From a checkpoint of a small transformer trained on Wikipedia.
Size: 9 layers, width 128, MLP 512 GELU, vocabulary 2048, 2.29M parameters.
Architecture: LayerNorm after each residual sum, rotary positions, no biases in attention or MLP, untied embeddings, some layers without positions, value residuals, a smear gate, capped logits.
Training: 147M tokens, 4471 steps.
Each number is 128 + 24 x the weight over its row's rms, rounded and kept within 0 to 255. Layers, rows and columns count from 0. Numbers have three digits each. The size before them is the row's rms in percent of the matrix's.

# layer 2 MLP down (transposed), 512x128, rms 0.0424, rows 503-511, columns 0-127
100:133130153135097080123143096118137089183107143154139110138105092088130112138108126124106140095131111109151146108120108139173152144125114105178119163106096137152165178102137152118197110120133137168140153155124093116132130122090154147100089148086123164121097118138152137148117095150123150144119115099148127134131142129106169127114084073144125117122091118132138149104124161115134163163122
099:122116146088071123145124146130153119160148130167130154140099174142140155087109112122138079142146123142165123138098109157115194124168097104145117146161138141057182095085113133134112136125176115135122138105139109147097121120125126094144130101105136104140150158131123151142137136128103150103092109136166118107119115127141165118120161125117123077151126149085109117130157150122154099105118
116:177141080110134140112105128091137104139136145103142169160093124099150096080177118142156137138137114113148145113102130136139130117143130123096122132121109126108113110128106113123176144117123138129174120125157155109128102131113103102121153147140107116160112110152135160128143133122060162156102149150114141113125099166110137184062122122116103189107141115162162116129143091165122137151095
093:144124136102138142144107143107168130114121123104146088177084094116133109123123131153161109138118114122151128142206140109126118116105074157086152121130136106108137095101115163098121172124129164129128154087162119146116093139134119181166139099120118082081084154131129099127128140185145137124118125168158113145098115134132117144114134082144153144143127133143161146133123146112112130140083
104:125112122064124094143149145123130132111144177133126130112108118132107145096149116115137128108146122158162117101118185119106138150137142140186118145108167160123163111104131158113110111110092126152120146076154099102114086159134122157124124136150122148145123136167142093127142155141114135157133119056122076144144096129142124129132183150099120156101165109104102089151147153130088114134124
100:140122166134113112182155126129131058138088090114126159111132128124105184127072132136137134142111127120123105070142115133115126115110113165146161112125161104130101095133104123072147167137133134161145104167092140142154117134134116138151140156123142135147081132144121164108127155112136162120162112170129162094132091165136142139122153140113144165137117119122106111079106116104106094110153
094:164126108122156160134142103083178107138119111158170148174129086143109146134134134153156179119152110106172150115126087120135113131129089140096135111136108106118121147126119120136133143167098139120124092120154116098177096082116181131104152126117115084140138134096175140118097129127146111085084135091130137150123119161128124121124124169113116132172111118108121121071115147149153142119160
106:089150121130155134108130149135139109091091128139140152128143127148159123100137139094106132109140139118157104121119146107143170174141153177121161150132103135117124089144143131127166146101138110125111130124146112145089119139077116182102152133150071083117092114078161155109153122145168083099141126126157113105054166151137109121150098139143107125089127115101124132150138145145135160128143
098:123128096112114127126180083100084148142110161120135134107181132150125091142127122093162173120076158128150136139107154114094129156177145148091113118151128132090173109190088141124135135135144151138102101120127134128137108120111131142108099147085150113154163110101151135153110120131115140121131111109131148160128118112124125127146165102187142082116141118158115124090129134164130090092126
# layer 2 MLP up, 512x128, rms 0.107, rows 504-511, columns 0-127
092:117119119141119117131165144126133131122136129093159133141120142148113124138138140160159079121154123107134112119149099143112110098141138159121122118096108095167090143165145078077158126143105132162123106167160100115114150131147115173091159098118144131084139103149147137126087100151098108141121124138120141146184125151151098109111145108081136165109146142169151088188124074103110141115131
110:117142121098111116121137105127114174095177113114192170100138128146149123136085107106151174154140162120124091137124154111126125134173116143112104125147142109161123171081097146142081142123141148089160127115131117106134158106114147068136080123123113141113143137123092104156126105149144109129085115103131125152117123108139096147154099141110129097124153187135119128136088147109168124126100
098:119145086157122094096141111149092136108158141161123116131131107113118149116159126122109181116135146116123107123145117126161114164148126140127156154168106154144121138134122132106120127129147115122153120170145128201166097121083158141137050077154098146112151148122151088162132147154078131139113101103120116120114131127130105146135125123110118130084150107119180084116081101100113134114129
098:164100109149106135146136140106176069111119133107175135140126140081109121159098185155144117115142160100121140108117115159131124137142119095143129139114122121127091123158130104138157111079113127123137125074122099129109117077081103114175136093190101125115152086139113113124105141104131137100126150141115157135130180110129110100135106110170136120126123110132141160077147140138149160121138
101:105153154158096108126140125099094162100128112134151099167141090147112102158103122108139095148127158089086132146109133103148085167126121111139154119130131124082114121117071134173134146119146109114171093136133163157139188139151133128159115090147097128119161113161143138166160121136113159148107162137113128086090112138138141137154102116111112072114159156133121126112105117102126113132098
092:132156117113136100115093135122113146159145142132142120087149163129123126119102139120078098115149172139078105092094117131158110139125113078150114131149167142114129152115142143157118155122100133144157142149119148140172159133092098132112135126151110164157128122147122165152102189123099164136135123135168068148155083122080096110113149095143138130126117123117131135128109151144142072141084
097:130122164145139087125137133144127182146135078118149136132109103091130119146132152135114128148171184104169133119133181089097111090140130131122099138077108135111102097119139104079155118160129134160144140124167121118082107090144155160156108099103120144168103100152113087133112115134136164135092142138092109170104126174156142147133136131151083128135130133156118125110125158137109139131116
101:137139165145102131112143130127101133104146108128109134108100104113125159121123167130098115074144143082140133139159136171174160116109146136146155126141159119104099089106136142147124131136106130089094085082122135128143114123102120130119156165144093146102123137092108120130113140119149103176133093175136105088107136128148117171183096086126141103067116176117161141163125128125108136146127